config.toml
n_layer = 8
d_model = 320
n_head = 5
n_kv_head = 5
head_dim = 64
d_mlp = 1152
vocab_size = 3395
activation = "gelu"
norm = "layernorm"
norm_place = "pre"
norm_eps = 1e-05
positions = "learned"
qk_norm = false
attn_scale = 0.125
bias = "none"
tie_embeddings = true
parallel_block = false
init = "trunc"
init_std_qkv = 0.0239
init_std_o = 0.00599
init_std_up = 0.0239
init_std_down = 0.00599
optimizer = "soap_variant"
lr = 0.00473
lr_mult_o = 0.97
beta1 = 0.95
beta2 = 0.95
lr_head = 0.00696
warmup_steps = 200
schedule = "wsd"
decay_fraction = 1.0
decay_shape = "linear"
final_lr_fraction = 0.05
batch_tokens = 262144
seq_len = 256
doc_mask = true
train_tokens = 749500000
steps = 2860
dataset = "wikipedia_en"
Each number is 128 + 32 x the weight over its row's rms, rounded and kept within 0 to 255. Layers, rows and columns count from 0. Numbers have three digits each. The size before them is the row's rms in percent of the matrix's.

# layer 5 MLP down (transposed), 1152x320, rms 0.125, rows 517-722, columns 128-159
094:121167100085101140146151149109108145145135166141123136104113145120053142089210115105071095079124
102:127180117135148120147152105068047070098174131078115165148085137180092118065115131130159160121145
099:144123174208107127093139072118195122133118103111174105087127128111144141178095140127145143110110
101:157130149137098093081156138112092161094081105123113136177112137093115100164160126164089118109156
106:084106143162150070075080117090075112095175166135101128160151142117124111137090135127134137134122
103:128144169131111141086120163144102130124154111102152129102132088153122138114080143110158129164166
107:088111173126139156142135096119141176059151139114083154128128137142126131089128159064147126120102
106:115130111143139184170111114139144119085068133105131109126118126141123119115143139111146166094136
097:092119127122162158145124122149112150198106102104067166114141134085131073161139161124101154063084
094:174169160132120104139210124112105129125133073100108112118107088110226106121134062144128109117095
092:154163128147133086199138146124110107110157128111187162157101108114153085176124149207122132151195
094:141096121149114175162115070155139114161155154143170109121136126175064126161083165129142123081128
101:139133094141170147114104085174122114130117136170138150174108105116112116089116197095114173106108
110:133163108154177105102200150112178191136102101126167096147152167124163224155122056138099113110082
097:119136129143170084097107093124059139122209149099136086097138107173221150073081144156156133140114
106:133114153106117158138179162139120097119142164146187137205099100109106147160116069114131126138163
098:151083120129178118126130127189148189127146088112163100211082099123136097089118124143110170087129
105:166100145178115137159118126188120165178128165111109135104169066058088118163154075142106136121099
092:123177097119176073086149127121135090149147137078105102189151138172220143111128116149078156108155
105:081120105106142110150156083120111079118142109084115106097142148147087083205150121104163147144124
102:089134132132093103136144103170187143116185148153112108132128118139173133148123127167122197109153
091:107143132153146099121152114134146113168168087081134106152156083178115114142120111124138163115106
090:162138142096144140132111098168120127068159136153126112155140160109155158114126127102154173124104
093:097092131129166144096097148085110098122107109148139166082149111104169180143132129159198084128214
088:214149165140108140085125147164136132093098162169063150099121113129130153144147134133141084114145
098:134140128064113098113126110137110164100122061115133150126169173052146118169112096064135168102100
108:160160097152163115157086132073132157139134152112082149150108135102159113055186160124146050159081
094:133194155139107091151099111150174108113133166164099133092168139151173128123121109127118128140160
105:035137184089139118102160119113156155152206154057141080128077106161086119114112125126145164099155
093:112116193108094156187186124110122076199139115122165140138124091129164100097114125149098114085091
103:173139188136112133159118106160150183146154149104083108142104106094121125131137123108098189188098
106:157135099143127101107123108136130079128170140096127108150160129109106131157169092068113153154205
103:069162087093201137122170133166153187107106116084106105182127131171092151107116150094116143072125
095:141143098107080148074109122145157144199107140118119063067111170140141104151084112079160106095131
088:139091099164125034173111126132096149150128153165122127134165166123151078126170162183136129106154
105:157125094121092136147055128137128154152129124148171156148149129121109119121109142126165139108175
102:146141156069115062093096107143082182162115144150083117143197143098086127130096113049144148139128
102:107153154114133141112103149095072104124159108118066116137086117080143134115153136143121129116103
103:124105163194094159107084117089130151132154199122108159163123148153121128174220088117111126114087
092:128150093154196144128137095125156169151116126108125110160029144131128124084169102125186133145101
100:114164132191141172153144149069153157129160134098164106167120121136139144132170105127161113122095
104:123131161104185094150150046135122118172114091119135124106101175145125121145148125136184136144182
096:070164177147080139101157116145093154115120130094145092123171084127108117134132179119173204169135
092:162112126160118168101092142123084193143129136072153147134151137160118167120061140077167131118136
090:123206118115149135085117188083126071163113141133169055193129130166186130155114165139101128189138
095:093131122087148165102105078112087171124113164122101108087130178116128124189148143059109146103098
093:135089119124134092083141123142098095061145123043173140110152097099164110162114110168082179143137
111:126145151125113136130155064089179198120126140151053112192118094096107138117145130072150122131169
097:110091118141093151117157120108148111129095105112135124095185149127139188162111152177123133169154
097:119062188124089129125064195145143096125164120161153150113170137129155101123156052155089111191110
109:093069081118172110112159163130107135118173130116135114139144125114137069140083123202079107179165
104:183084122072107125173137134124129107161120161145161097103126150147201126134154096162128154137130
096:161215100131100150115112162151051139166182120083129101100066184103142116133098122128108097189141
108:093153102076140118106143140075062091153128133128135116142126105127160142191127100127157157206127
098:142131106123123143124134120144132158149178156124129107116049130103094105161151165100084126098160
097:130064126090096176117139145116078166113065151130092109063113088129086087091072161078106162110081
103:115178117165109085152116108163135132113059140181133214153076182195094131100163137153103099161186
091:131100127123174113161099116097146161107138132112171097108067127184114123129104140130177151135084
087:125178111083094074105131106110178134109088122113158117216118152124168157109182159178108106184136
095:123062160120160149089105161206127121185060078162124133151152106166124155130141070125111119063118
101:107128162093102181116095140091118088094108163158093116105126156104059078156113122217138113185118
091:079111138183106144147023104139197129144148168173155105175132106143124140131124125122125129081192
100:113172119107124102142061156093082113143139106130120085064148137201106182126117140139116099183111
098:139113116151145093115119098133122049085101153168132083166105133167138102146166118140129097142066
112:158072094130139067093126147069106078168145154084098081131168140164168157146138147141168150093130
100:174128173142173159106159132171085076148096132156088127147090049118151175191100177155149161084163
111:197148149095142124107157103081171131195091173098148172118110135168166116154159108121134159174086
101:143157152149100141162150097187108196150133130192119128147166127152105158139102110159102113170119
100:110202102168171151133180211184106129090122114065134088124137141134124129113140109050117186135161
105:136109103117158143127186140149058108088138145114094161148082133125087116095099151148139157098113
105:161089033106139125144136081128139115129108097160157092113160060076140161150164176089114157137135
096:130113134164155122127102154160102167101136163158137073136140198133122110085044145167151108149177
103:176154100127089095105173116164154175140140128135137110167146143094154077070143165104081127110135
096:121135125159182143167094136150157151120105126135110133064104097076169135157104198135134117147163
107:079154137122158123128137112131098140138097143174196109101124125025113104152115098141124143179100
100:146096089220095114142100158137153104169136158105118118167175153128156154104149161132138124186093
089:120090085172079090129139146163173126090148132165190133142127131136073124116130105138150126158091
080:099107093088112155080137081142129130098144124076071169161060112142115103100190173139105116135107
098:146109177109149097133099143132147136079076058095124070188109109149144143106155132118157094132118
088:146099104169120195104163137183147144075127077149127146133099161157214040108183101140208141141104
095:122126166165180085093092100118160135094125130162101165090151133172154150132075131139137082129116
089:169098170151172115151120094101140074111077154141151111120201138097091130175145107102141118128128
095:137180144146110067116151153117122113143163190148125194134133148096163143105121095141156065088083
098:136128137138121113159120140081123083096073115117116085114094173110092128101102142157124119155120
090:163130093152132079097125081166112141125144138146118079100142166148122142144186141171165126162095
107:173120150145120103157160086148144133099122130055135153148117079115076093103155099134195107110142
096:109118121108124149193059138102156128184139190120121133114148192120143080134138055150135144160103
106:164093109136153076016060171137087165137225103109099155161072146135116066128162098170158129122183
103:166125152107157161178122129166172144111161126134145175140087143085123167154134124148130103149114
097:117125101109125144100119096097121129154135149140174174154085138102066120091108186175157114113124
106:105124082088178078098140116103070186072126108110094140112151189134104123126111219152115185159146
096:184115088104151113081136111131100179153195135151123120121123121066134184112099099172174137153165
099:133130093150112107130140123135144155125141109121122107133102143106147109107132204103139097114167
094:179114108132124066132105098122115148149152092169138057136134114103141121107127136142107119113146
099:168158120120111166163136122131069125113114138073094108138110145089162099124103186112179086155156
098:102105100170155158135113147102163118153099118176156120140183130160102205068223142179128175118166
094:116158133174081173108112134132228101120157127098164138085167095087117097092155104104153147082158
096:171115160194098171167125101142106131102129164113085122159123115099109102112110192142119074156187
110:086121159104132102078114121145094097113080204148157156113180138093108118191122151152132138115121
092:186143102114120127151112099095161208104108141053096105161177192117135161131120152150126046133155
089:078161082110120102121182120155139113136091143130160103080198095088148149091110070137067143188135
105:132099128117100096087141123150068134127178159094125133132162126127094068150094175160122127105184
102:100141144123109157109101174162158162160157149189116138161144122180071118191090159071153116143143
103:146096127101105111153094148149140102149127063125112127122110150144101097151107140150152134114119
097:094081099084113110133175150126094143100129127131201109166134139116204148153106138030123136150092
102:101104114164094118127177108113133048125084170074129133109113035158166184149149126182094140140098
101:102150055188139128103185182195124118138149097151113172110125111059118139090084104164228148157089
105:185121117212125060118092095143183187163141165166055129103176106080108176133131176094102115153130
106:122150104178134078085130107108161093149122149135066138113129190082120100135156179100095159088078
090:121088098141128125092160116116100148150057098135173099107147169089097129130103055101160100175166
098:131157139081167171092118136071081116109143146143146125172106124187101189128185173140148201110123
095:198157144143097100085124132078150102129093098089142081063171104134128130098129154149139108116067
094:187099126109101129132147067137087126173197084102115141133132128165139148127061105079074131147155
097:140158123222116155113136141202132158161155088162126160213149148131145129136093120137111144193094
088:183102088106180157162067136112099131088095123089180120116122161110202095182146134106172159117176
090:125111163101091134115101087101142058123132137087157149136088155148127131116155174136123139098072
102:138140121087093140125130135190159193128121137128105109173157159115142107141144160168111129126136
094:158116113092134152146114132144120160151164130140097150139135114116190118139092100121165157186098
094:161166129127155135153104130089091152149136125159179112122151157150166106103144121168086142112101
102:101128127052159107163078153090105140143106085088101130156121145119146115134116208154161080124125
095:085105151164127105073074146072093164081141094122114120087126104105097101134128084108181050135183
101:174137145120126131119096151129079143116154166097124086175092208183179110099139142178140117126114
097:101180075100100198148140148114122153153109107133145142092126185120082131103162172111126119151125
088:115156143081086111107118132132143127095127183073145138127116138140077150111117117101100125120120
102:079153102098073098176125092157108131124162142145137105141136157164105110120128077136126115161103
104:142079168111168106127128086115088123116156139180120168168179183128107108134122102121108165154123
100:119175124149106158126099132143082157171125066103153064103113205089108169120061128178178136141073
089:144154193122121106084155143108125116094102100118159118153107142144150127139131123152107155110099
102:210130155113164106128109177144137185092141133125127097173136142111070072151171164119096140114184
115:142130099106191121121083145133106047132141094142139113118118135146071097165131158109099106147102
091:158129143095175110100162113156115097081124150194097087140139150117140121188130169113130167172073
093:248135192116118080110174077099176171167135101106179117147100135108087164121087168177094175150123
101:135076146091097162106082127164101087176141173160093133072213109180160094130117126161150154132164
098:120146125097086184108127178150075167140144129063067168153103160165157162131118139165188127106099
099:172177146167091173088129159131157175084146179135188109110129150150078169175132056133163142121152
103:120082162147059111091114119145107125113095103090164162110137154141101138092163143178138104159173
098:155137121159068185127137148191141153117179107177119110150109099149075105099101119171121113147154
092:153183078105090131123117140092148151181128158105188161112137116187149163152117092129107132158108
111:094155114123121066099154137105107164165061114125125179127125107100090169123086212123128103124103
104:092121100166110054116137151110162148128153072103166126175175143100094122098138167131158093135195
100:127116112090110121142106147116132173176101133109088112177134171087124111182158134174153150078193
097:111141107186173124159108122165091122159169105097068120144100114175146111120209129141084161152066
101:119138139139112115139142124119113139153143112126131135091083207075172116191104095149200137103134
101:067113127166090136164139091099168124121128111093145173119101179133130129141165092138115141173122
105:145107116155152150120144143120128137188157164171122103152181156151215141152126123179061106118127
101:118082101073134143210096150175145161135132184199080112133091124162114122101130129099139101198106
106:118164149146157135108156161132148162109119182093123117115132115132119083200122181118102169100136
098:100125155082133134094158128096128131151151087137101188086161132107165136132136188090134139137090
100:205110109136101117129121127134118103109162171130126051154136094097210129162178162147137133153158
097:106087132109079130104133063107134074132133096153072122145162148184122097150116166113134178139061
119:120120088096170114174128134059090145133183119099132175142217112126140142089137128121170117153133
109:116147132068123164084076137184119118118147080146201143130129185115149073100189149128103126136116
103:159160075123172136118068164136143121134126073145162164127131099160150067158140109101122131134096
099:125094122169173179064099127116145153168129159139140147084159154172181167114144096173119121190105
093:125122089184164077134133198170153103114160071116098108131133122136175084104132123158097113149112
102:107092106122174149087143194133115080109131116173156126108147183142121106120137165080104135139141
103:118099071116116109052135118123146100163116218129072117129115125122103107140126115135133155140162
095:187183088073148109151126124092127149174153087175062107114143089204166132128098143137082164073117
101:092126140123112104180117136104154124133046191128128148195185207163151116128107122096177162103102
097:174124135050141064099125160137146100157123098163155162084157079147172131166130107141176151095114
096:212109086161135123109095100096138080162156165125124154148102112129085123132197170138184147140118
095:086097134134108081161078103122127143177116092170195147110120170088081129122165114125107107148118
101:116111070128199164153139149119153081126135108159184105180139133211165124122102167044125160148117
098:151094133144061123084164104121145079133087106115139120156139160131109098104129127123178104142147
093:140126128112149137164107198138169096118104069111083168167099156161119127189118085151143195149157
083:087127127056133167078112176103162126164109092095121079087102081138183134180153147137159143143158
108:135137126138119124186143132077125120095155098156093187108063148131126139103118103101115085127158
093:164062160102116097154163111104107138132114164049116144131155185175089098104144120148126091136169
098:115138070144149138134142138149163105139135167124143141125102107165096071164177125111120111147126
099:144154150089086120145148117092138082200126104126121129090156156083144106188148141118154101094165
100:128132134110124167139207148126095178180142131157066113120114125100108112151164111162229151182103
089:204138128122130125122088144126115103201142093082142150073101138119110171115116177093136157140077
101:155137060108095105080105147046060122131073117148083116079129104129123180093113141065148110147098
108:176182072147106118103078133159088127125156123167145135132141107150072122094098131104149101066104
104:142182161130170126126182147194114136147086132153143171125147114088144142121097145069085155123102
110:102165124171120103129106105076131156150120086171159085120116107137085160145114087097184144099138
089:100091163122080174101137113096139147089104109206164140215119080145080162123102152182142110146108
106:145149098132151159147131102080109134104153165116092144105172163117089149083136159131157136205124
096:104131141156117118103069156162152146166126103167157131124090181160108090182107144139129103176150
099:113152082118131068114089147107121111145153092124080177127113122099150152157132097149096156106099
101:206101147114169106133133156062126120109120138116119132182128075069139098121133158091115113149150
099:130166144126088182141086111131144108138197082134103172113133112132110139151095133065135136122076
101:163188183118158143138148111132158099123125186140118132154146122117167167140171119156107097118130
096:158141106129153069124116110072092157115134169136134134096099095151094124109115110070181136107157
098:065111175126106092130158128071159066100166099149127118159157076136190142152132117112108112114183
098:107139066068105145166139098145162133182118121156169136097134134144132178101165150132113149187152
109:131123141138077177175166083130090122163129101126077105138134076113135144202200134119122167105116
104:102162114091168115139195130114123140127130117081122099158078083147126115170119110121096133114065
086:169112177104177158154105119157139130153186119128105164113101046120247117173130167151111097131154
106:089113112142169098108154080168164096146174146152081127153189156152163135158165080179128147155086
098:108093155203130159127134175137134097112152163135135149144149109063202164116121163120140131139150
095:132215111057182151114156103199116114099100168132133064173107123073150210126132140084127119111140
100:114129099098151115102153134106118064123137150144138076124125137140098082093186089070145105140120
092:170126167141107184122133164103078168124131133163180112163161131161069077189144154115138137138147
102:152175141132112130146115146155115160149125120111085090129089102087106136082109135160054190165137
090:151147121197123105167131109130146147141137136120151143102155183148152162119141151157162122131171
098:156204128064111158099105092153159137155089109124073168155036086179155107150105079102143068144130
088:117189117092154175178195137130083150159094097147139099104173183094173115118086110113120110129104
104:087129163156127138159189141161084147106118120110117146182091156085142058138194116095117109103100
102:131153150104108157132177125166139124225101104151118111141081154105113099146067076111120167121120
104:140128126080124122209108057099106157110082136107065110089081138188142066113185177108141065125142
092:119088181161138169149144123152140124183117102123088189106125145133012127184143160118130085148160
103:098204173126159164156091190128152161087093157067120160126120131166111118116119202144092135090104
102:064130183174129161116142120021209123219111151112098109129141149089128139174157149132170102106152
090:104093113132129068055146172139143133109146148177083115082122148090083049091117076099132147151114
098:138152136146075134106155094135105200120117065115155108135106085064092171151154135136183111129138
# layer 5 MLP up, 1152x320, rms 0.118, rows 518-722, columns 128-159
106:130117141134105151153150132131187138079152088123118113117097121078072162086126130105115095117097
101:160093129120133108074135152071095064114104138177132190103173145149135146089084082137156194103132
095:147090136151119139164168133120136101145100137145135108132158130128111187154136162056130133103087
102:105159083156172116135194093206065127144134114110144088097113063127089142091132135146136107137163
099:150104089141185189127086081106143147101097163098123115123123133082140191077134141114080136069128
099:128099115130139120122148100129163123116093089158079113125151110047132156167152085161104039130111
100:163127132119066124043096172148144108146140149126063154161137070120133113169119076176163122076115
102:124180101165172166131155190154086125123058158085143156135135133176116141138157134135082100144177
094:116131087108089111132151201116126066170130174187168180127152131127103141138128137151095107107140
096:128085141141093100137104134107101139128152081125101049110116126158140177079142119103147151120129
100:120174085154162119138085136156146120059122143166141163111138090153130175109138104090073139119114
096:095131154120166209072100067133131096107081068140134099112111186117126174113135167129207162146116
101:118119122101165147186218121161132147110123167090153141082137089133157193108058155110154136086093
093:139122080103128129168078076095131147078098102137108079132161130129149134128112080087105190124139
101:168120137178165113187121097140120025120117138208109055103134107150158130154108180138137134076136
098:072150127107113121175099108133139063124110119146164172128157134074147114150155101085107094164120
105:178092108133096073246158117141117121163072093116173151121211125125134175156107078103180171121087
095:117079133092100101135119115123133124052159102120114144131091159135115166093143116133132106129091
103:137098133112145071110185110137097125132114122142133149131103157089179127105147125106163109115145
103:150113126201089122072122160134118050098109091118160102125101168139140181115063148146137131122105
105:186133147146188147109168089153141153113119138110143145110107166147116094065141134153182123119135
106:110136133116103143163178130119125120086123104105160118156064150186114131112110119148123111148097
095:067144123142148144118133117153069156153150153076140129110076117139070139137047087135156078128080
102:148112081140165079111174101161111115096134139109134157166085178070148151099106113125103142126135
103:117120143168069117150151118157085056102132136101101083119075086104117111120175159101173075120132
108:145132087130128101122142151091106122129136152144096114132138122109170113151163126101145113111097
094:107100135143149163094139137112093157129088129113072094128197115118138137161178113134103135092082
096:225176198059126138142181136081091105146128171158123124105126143180152129154101220108120173193079
092:153103148116175107094027121128098099152088150146118099120144109154128111158178101118131147074149
102:097169175119094124061063069111116161102100142155100071124135167167133181137075060180128137148169
103:138067148103092123109145096172141176093129130111129193119187146155142100118113189140163139116090
102:112087171168154163143151171086118106145083112160080090092068135171083100120147091083102126153139
094:170146092095133086149077088128143152140126122141169174084162101134106197129135118134132145174096
091:164152136159150149107165102119149045172162167104141155105112081090133149090115166081095088137120
098:121137119098164065105103111136217123154087171143124135108109176090109071147157094077116111095101
099:094093091095146135094187076176133188090142121112200096109123103117139182145137122109113188121114
097:206148136191115164123054081128186108125117093132139135135162084069132144167129125067183152114129
099:117088123110158102070119122148095138118081081133180133054105128115160166101079113131157150126151
110:138165153188112130136157117136083109105103139116147105105110110106093084082110112120189072109092
103:061170079078107098150125077130163072108158087110158131154137110165127126132135140096112088116131
105:158138123095175115119145170106170139112114185156070130123108108152066179081121125116152065161116
095:132201100178127170090144216164099053150115146103093131129112130098094137166161158132102179101118
100:120163080116112119101133110133142111080166142118155131157134115133184119120150127195139149133148
103:121119149172130167116179133137133143114139102102110136118126135139091128146090142108153147133156
098:169143183106104137124141205119110169131124114125176076168094070094110172118111137097120139095116
098:137221102094158112115178138139132124169119141090111110114069075129137153161121128092147115119115
111:135155171109141150097148112132176179146148183099118104130159138161132110078165103118140124159124
099:206146128112081086110068117182139161112178164130067154116097148092055136121142130102143151090096
103:198131149129111143150152119193107142094088138133154081102053131171147111139105137105135143091104
101:149118154124122157140139085097150177149156147124143128119082134156158165134136157051152133174071
102:130164082131161101119137112070195158121069150153154120128155126180154146112169134162149127094142
103:085140075119118151095102148097130108118142130199152143151192117120164107078073152129188182064099
099:098124214176136156156159137171105125162167121140130103137168146137120095113030157196148118112065
099:115123113098071146104127158111149147148110099158101193124124143129168116156109142129134132140115
101:087170092168166113117089115148144110168173128144129083165082129120126119130168072152160102189063
102:189090096132167162122133128154078161110161152064128162147158131177085122172160104100159097091111
098:072143114147116110154133211119130142189084135079094212162119182117121092094085073114120159109129
092:092090182182151125147140115166113118117157135168101188060090158147189130179110129117170079112106
094:115149144153119131158088137110143118107208076138149148072071149115108107134158108094099089106193
095:130155145138102122120082188086066180138107102107156174130136141113107152075102149095137074174150
095:195150109144069136160133122101137076128160074131112146103125088117144120160130085147187128129080
101:153126183188081137102093123135120139129111190131137058174153141162150140077134153111106088129111
102:113156157127095129141098118121134167112108120169087116128154130132120151067137115188118140113191
115:149092127084124105134104116133166127129093074078082083085209113125134127132069147116203169059083
100:100154135090081120138172145101182119109108121067060111126074101136153112116157152102156046215151
100:103127156084111095134189122122136162090130085069109113116083104095113107096183149110114097152135
102:124152138150101117109180085096142118125101124117178083124121125086122093147082144198149145175100
101:122130111118095064151118094143118142127148157078148123128124177108063176098068125056167114089146
092:147130102109203072072116114103098159161144054139164083177141094125058178101178101086117141132142
106:101129111113152127150155142187127144174076155104134152090148122089084101111078102077113177104091
098:134134183115140118134117129125129170086122070100156145168098101143148108095090150160153188139090
102:135165105125154162152116085153101078101133074149118121105101122096146170133077094153141087140121
099:141133146125148091150198157202152135070095095140081128125119165156073152102176110116156113094183
106:095172069108215097083164118143114146103093144110104153150157186123151177097107196108122195060195
106:126145126119119074120186172131082109084110076145152156119148113077114117151140080213121126059120
093:127166117161083168106138079138129128204122141107096148066128181174121179153153110108108116109095
100:165099143133141155119176131096133166118134104076166125071128129087127102113142108194137122110087
098:085165116128105117147169148130111134131086156082139167091065155149135126144119091110159104146097
096:120132156110155111175131147070094130152149169078131092143135083112134181144111115178117138177124
092:186178123108117146172129053118171103135150085152078065126122135120131207134152125153108160110089
097:107182125124048138082113111154119141118137115127148105195162132136177127105143106167126106135085
095:101082175092076186186113157126150145106139085092107150107118164107119168094093133161067092158184
099:050132073097129153146130084173115116123115112105140142088124145092108137171183139137096074089122
094:158145098119077139103140096098104089095117066154049115150132131154142128177096151126162183137118
105:152140144158120060113174148151148078158127142111163099139130157095134159116147126143104164075125
100:131138158163114147123165105195134106138126138156148130147107166109181126081134071162111110120137
102:069127094127102160138168155107176155132094137166152180190131177094147138125078123144093173152093
099:138121130158158086188139095114134167110146150192116111080123111168104111096117138132150136103099
101:135151150133127111144113067116138103129094117112139137171160109050158149071122104126175136086151
100:115144117173172073114054101133160187117119089160183092068126088075080120186112140148099102165096
104:117145086179120103126174184118125075127144096201138095067122134138114115159185139122132110123101
099:113127125136105110144198146148139147145138118092163168097152149114109131146114132173162179136117
091:143137107106137134132112195142107137146038159107092142168133129119170191172128099094155120152101
095:133151131079115112215126122097102107147163143127129065152158173130055163095131095126190122192082
098:146107124089086090140129147127166144132149119110136155084067109137141081121131175148180073145116
102:142142091121193176116131172097143136178108142084132152127160062120132133146129177147161094100127
102:074107095150187068095147172149056138155126132048117126131090091141141206084095119101191100123109
106:116116217157142103106130145125119151144162118144088100119126126150194097106134127135085193165118
098:115125107145204107040177187150122124103100077136156115088139114137176189156139171128132124124155
095:155161155104113186125119186156176142140171170091049177093094149120124097129136109107162089112071
104:164129166066176128138124089155096154128123107176079110126145168163072107186036144115151115108147
099:134169111146134157071081094238091106138137135130140112083188123119165094166121133153140135106119
099:119129123100101138102182153105079137123100118115094124119115167092108086153090191171082132102141
092:111147137087158086167114092164175168164119090146145125162127140093086068121051165120090120083143
099:141103134135097110069196112147127119127141126086130085125131174099136161125096121091106161077136
096:170144171134135162121177084113163092118163187173140109114137102117123149051152124091090154121114
096:131150160083145111151092121107165144156191109142134143137136077143173134136086077123102124065157
098:088142138124083099146084088208158186132117035117089117115137093150172089148181122171134125098141
093:158134167118060103166121111095122139082132148142118172083101103184158140123103134154157155130116
097:094123118143168112143127141140082140159084074135170172137125143118142084129172156113110104150108
099:086093132115090145128092157135106186109146141115137134098102144136149148134111092146160173096125
096:160148079108144126144155147165110135109176143125139132095096092160131171184184087152184129099103
096:128115154142133082110159128176105136123145103099117086146174090068116129126127157097067129121110
101:131128194127080176126123116187113085101144146116164142091139108129111153093080108170195068120101
100:089105112171144155142129127175147141105118122175110094105077172075114115132129090113205150185083
095:159161087127092164141090122087141148134067157102082121129103104087136145188136161115147102159165
098:140161116111103148152168114115140099069106136066169144116100134133052069130113121085095163118142
091:092153135141093145151152113151152119187150097136142143126086125121132132127119156131140045153144
105:110097161124166130151139096093121116100068128142153124134101125168097133137078087193173087112109
095:101135083136170151136110126091165095155089127102148090147150118130078138075141163107184121177104
095:099148082104112114078113125133119174071106086177130122154157149124084122208150089114096090132133
101:146094162070129128145111181100157119104063124123111058140100080182139139124111069094115130091156
098:140098158190152102077133097162114162101133125146128104105102101060119132116166098147135077167124
102:156122147123099157135119177153090108093193133117126070079207124094128130167138153153152034184097
095:093137127162180142090064072140163147130099120140123166125155161097139137100119095108132169107133
102:080071112081138131204133199120142106140174117099167093155103114141146116113113147205131152102166
098:141103120145119158102194169193158099152175177135119174163110114062113077145144139102122165106119
108:126178170114196177114154120099076162079142108137179149157138162141126082071115089155155138123101
117:157115091116101133162126120174075102163092077102144127100168078141118112169082150095166059123107
096:152141164077121130119187149122108166122123159093107172075130115116126152128145153101133111134153
093:124119077120157089103102117145160126108122129104030165119097087128193127130150132053139133108107
103:161116085135142172075153062139163140123141037158197122086116104111149081165151116136101118154156
103:110166099170160191154090170171094104091144157131089157139084164091123123144130115144165115109103
103:177123105086094109116091164094050126139123069137061161116164134073140162076155144083115092187124
095:112152140107187144121141156110158127119124163157052135096171107118147115117119144157102122113108
096:144129159129194089100123141086061147120060165128164133119137159153187150094089121091160154137099
100:088124181072137051144149125120133110101164118116105110132048116111139120151145145113125190125149
104:124167180131151126150120145134068110099118199130125071143109124120111130134111117173088173098140
100:101141122183137137150183138146106129130201110149143138093110155160140138143144113093128096114134
098:173123104171140083113146129100120130078208105141127124080166106157104172115139105119081141073144
097:084178088117107194118112082108135129117110068130101114119147194156136124138088127173119207152109
102:115120073094184151111114120174118113094130156089211076108165105140153118105114109155149101107134
099:162103160159072174092061164155133184119168132147114085166158166133176119105168148112121117078101
098:082154111200159175170126159129093122111123144180144163165096055129119106115113120105136125074092
097:155132229107086144128169088146176144132131112141133153102178101149145117118137111149091110134096
100:126178137108165074160156123153137114084138092096125187117144167178066153142108144086210089180140
098:125134081128114133170153144163145083118128190052115107187141104105141170132136124173157133112132
098:138117086111175183088167130117140137118156117155149178118185166097170124092131137082114146168121
100:134109129112156166103178151134139017089141136146147090133122129071168091138179129123184207134179
111:139119094111129172098123180145091196156123146100082077130153109121125112122148129139147150153147
104:105096085136139105126200157146140153109112174142075103171108127138123113113131123107116139158117
099:131138089097127144101157129109149146145119091142124093097104048104153089135155160155129128119161
096:205098147156177115157097102137091109089121110149075137101100106162099127071117092098129150071127
096:136104180061073074061103186090136149135100145148157125079180120135102111142099082132110135091227
096:086114080091049132104112144167202110124122119163112140155162064136137133136080080199100128133108
106:124161164159101081139188090125083095092136123143194090157121117094105118139136169173114127126099
094:104117150208064180060125133124168154120138134144100132195123146154078117134091140148179143084090
098:113123146151100139134193121123150087163148122095128194077156164168165164140112113160120122118120
105:139120133147124120120120144095170110111121113136128098172102178121161169114131106102151150101142
093:083149081051124105150173097080157200172112086180109167108152188107149107190122144091103127174105
101:123141101119125077138165094189085113099098093166205171100130147189126169133114130164097074138101
098:092102156146132155178113085109091105087133118148178085167083092134181150152107126154160128052171
097:129131142140149153135110146145157182175142093166167113078170095126106120119175144146109129185095
100:106157114051120074159143149149118152124105121208099141168153144087072145154116138128117127146147
097:170112132146098122138139100150116149091088150094133163143151195119158117100084128152167143114130
107:070101171116169125183108048154080103096194129149179100142162164132143092127099128174155119141137
093:124139139147139094100098092149109150156112088122127139188099091131120140169105143186127121096125
096:109100116159127097142061123196157176119109146120129098072098174143044124165087152110112102094062
100:156156142122139072190108096157094145152107077124148152110097097121141120146168143133147110113081
097:082201079173131104133138131098100129125072151126131115151161128097166103119139104102098083106132
108:109146100075098129101095150152161110068166151116121116177110156129144189163142127142152076081126
098:104112110141154133088110129199192095113085152164128150114144100147110159165125108084107097074160
108:080150123134123133140140142118077156102070134178143114153189087124106194113077082191092083198065
107:099147081072164140087102163163142100094163123118088124085134048101122139112167132139156105094128
106:108114148114163083170140184133121080133166101114081127146174098140128157117114117097099078216185
095:123204152089139101137122148149098058113131095138092088112085206127147114126112095056140152165144
099:132155109106135102103113180133169120110081120096111090140105068143113132170113055125088156145150
099:111099202124153191155148120179136139085150093120121172157165086092130122129085163166201070169181
097:146173108186150138110144146096151146151098077128093070078095121157147104066135138109162122084134
100:172115114154134168063129125124095125156154105169117138116120100132181177093139108118105093112183
096:041141053157119166123089066125161118143117146127153174140060136130128120152124140154105130141110
094:146147115159164118087123142116098117089189166133121132125082126110127148123132140131170160161119
099:129160131158084138153082090119175166102111112108094123148116145107210096133117096109119031104198
099:127175114129124177110149143083079143181097089079126110132114159116118138119145125170134168068116
100:095141107122105141120090113209179079129084126091150109121165104143186102145103085178174146104133
103:139160150173124115117185096109077170121108120162153072109111169127136163112113108178087114096142
104:093148090125106124125115157099135090156151090126130149149156164166132121172079115134172105183105
103:216146095107085142097151128158155083142133089121164116131082101129087125108036144143159089139098
109:127123171086037144120067141107140140088179113137092163100132156104134098135109095203163164139117
096:174085103097149116129087132141122146120114117177134094088126070149186134143184065086183176104103
091:164061127139088148152158145115166056114122086117138129116148147119139066145159099104156156120110
107:083090138135207064061185112160175163084188132126107151105162128127124131138138113155150173119116
100:144098160031136082123108102118121105174091155082106126087100132118096157120092159156173161144059
101:141173129143115154154144194093097194113134108165137130069125152105118126189084126147169118179094
099:148092127059169135104129085156109151130142114140121101147126116090114133116146123131110136144128
094:140069157154134132187149153137120166119157142125184105129100169037140122174137114097187097117154
091:098092114131136091074094112139169139066084205181099084093171124114105136094133132144093169154103
095:113139137099109086151103125145154137101142136145165054112141057094143139150142114143042127191197
097:196179097136142116169116189127191163094079096147145097184132102103146125127086150137154115155145
113:145093174147096106126139127090119129084139152120145139145169037090126169165175128157158083094092
094:144139079094092107085153100185134205158144070102114093106154152127122171107138086150132169037165
102:148114121121087112114100078138126112142084194201116071129090146104129170195152080132115111164100
101:088099132149184081097155130105100138121122087115148143092133137181140128107078107095130181157123
095:121134175118093141091160120138097088077106155094106108124136159175087141117108129101162146163112
104:142163120184142149080124170071161207184100074093154076118100070163124091209124134111092145135096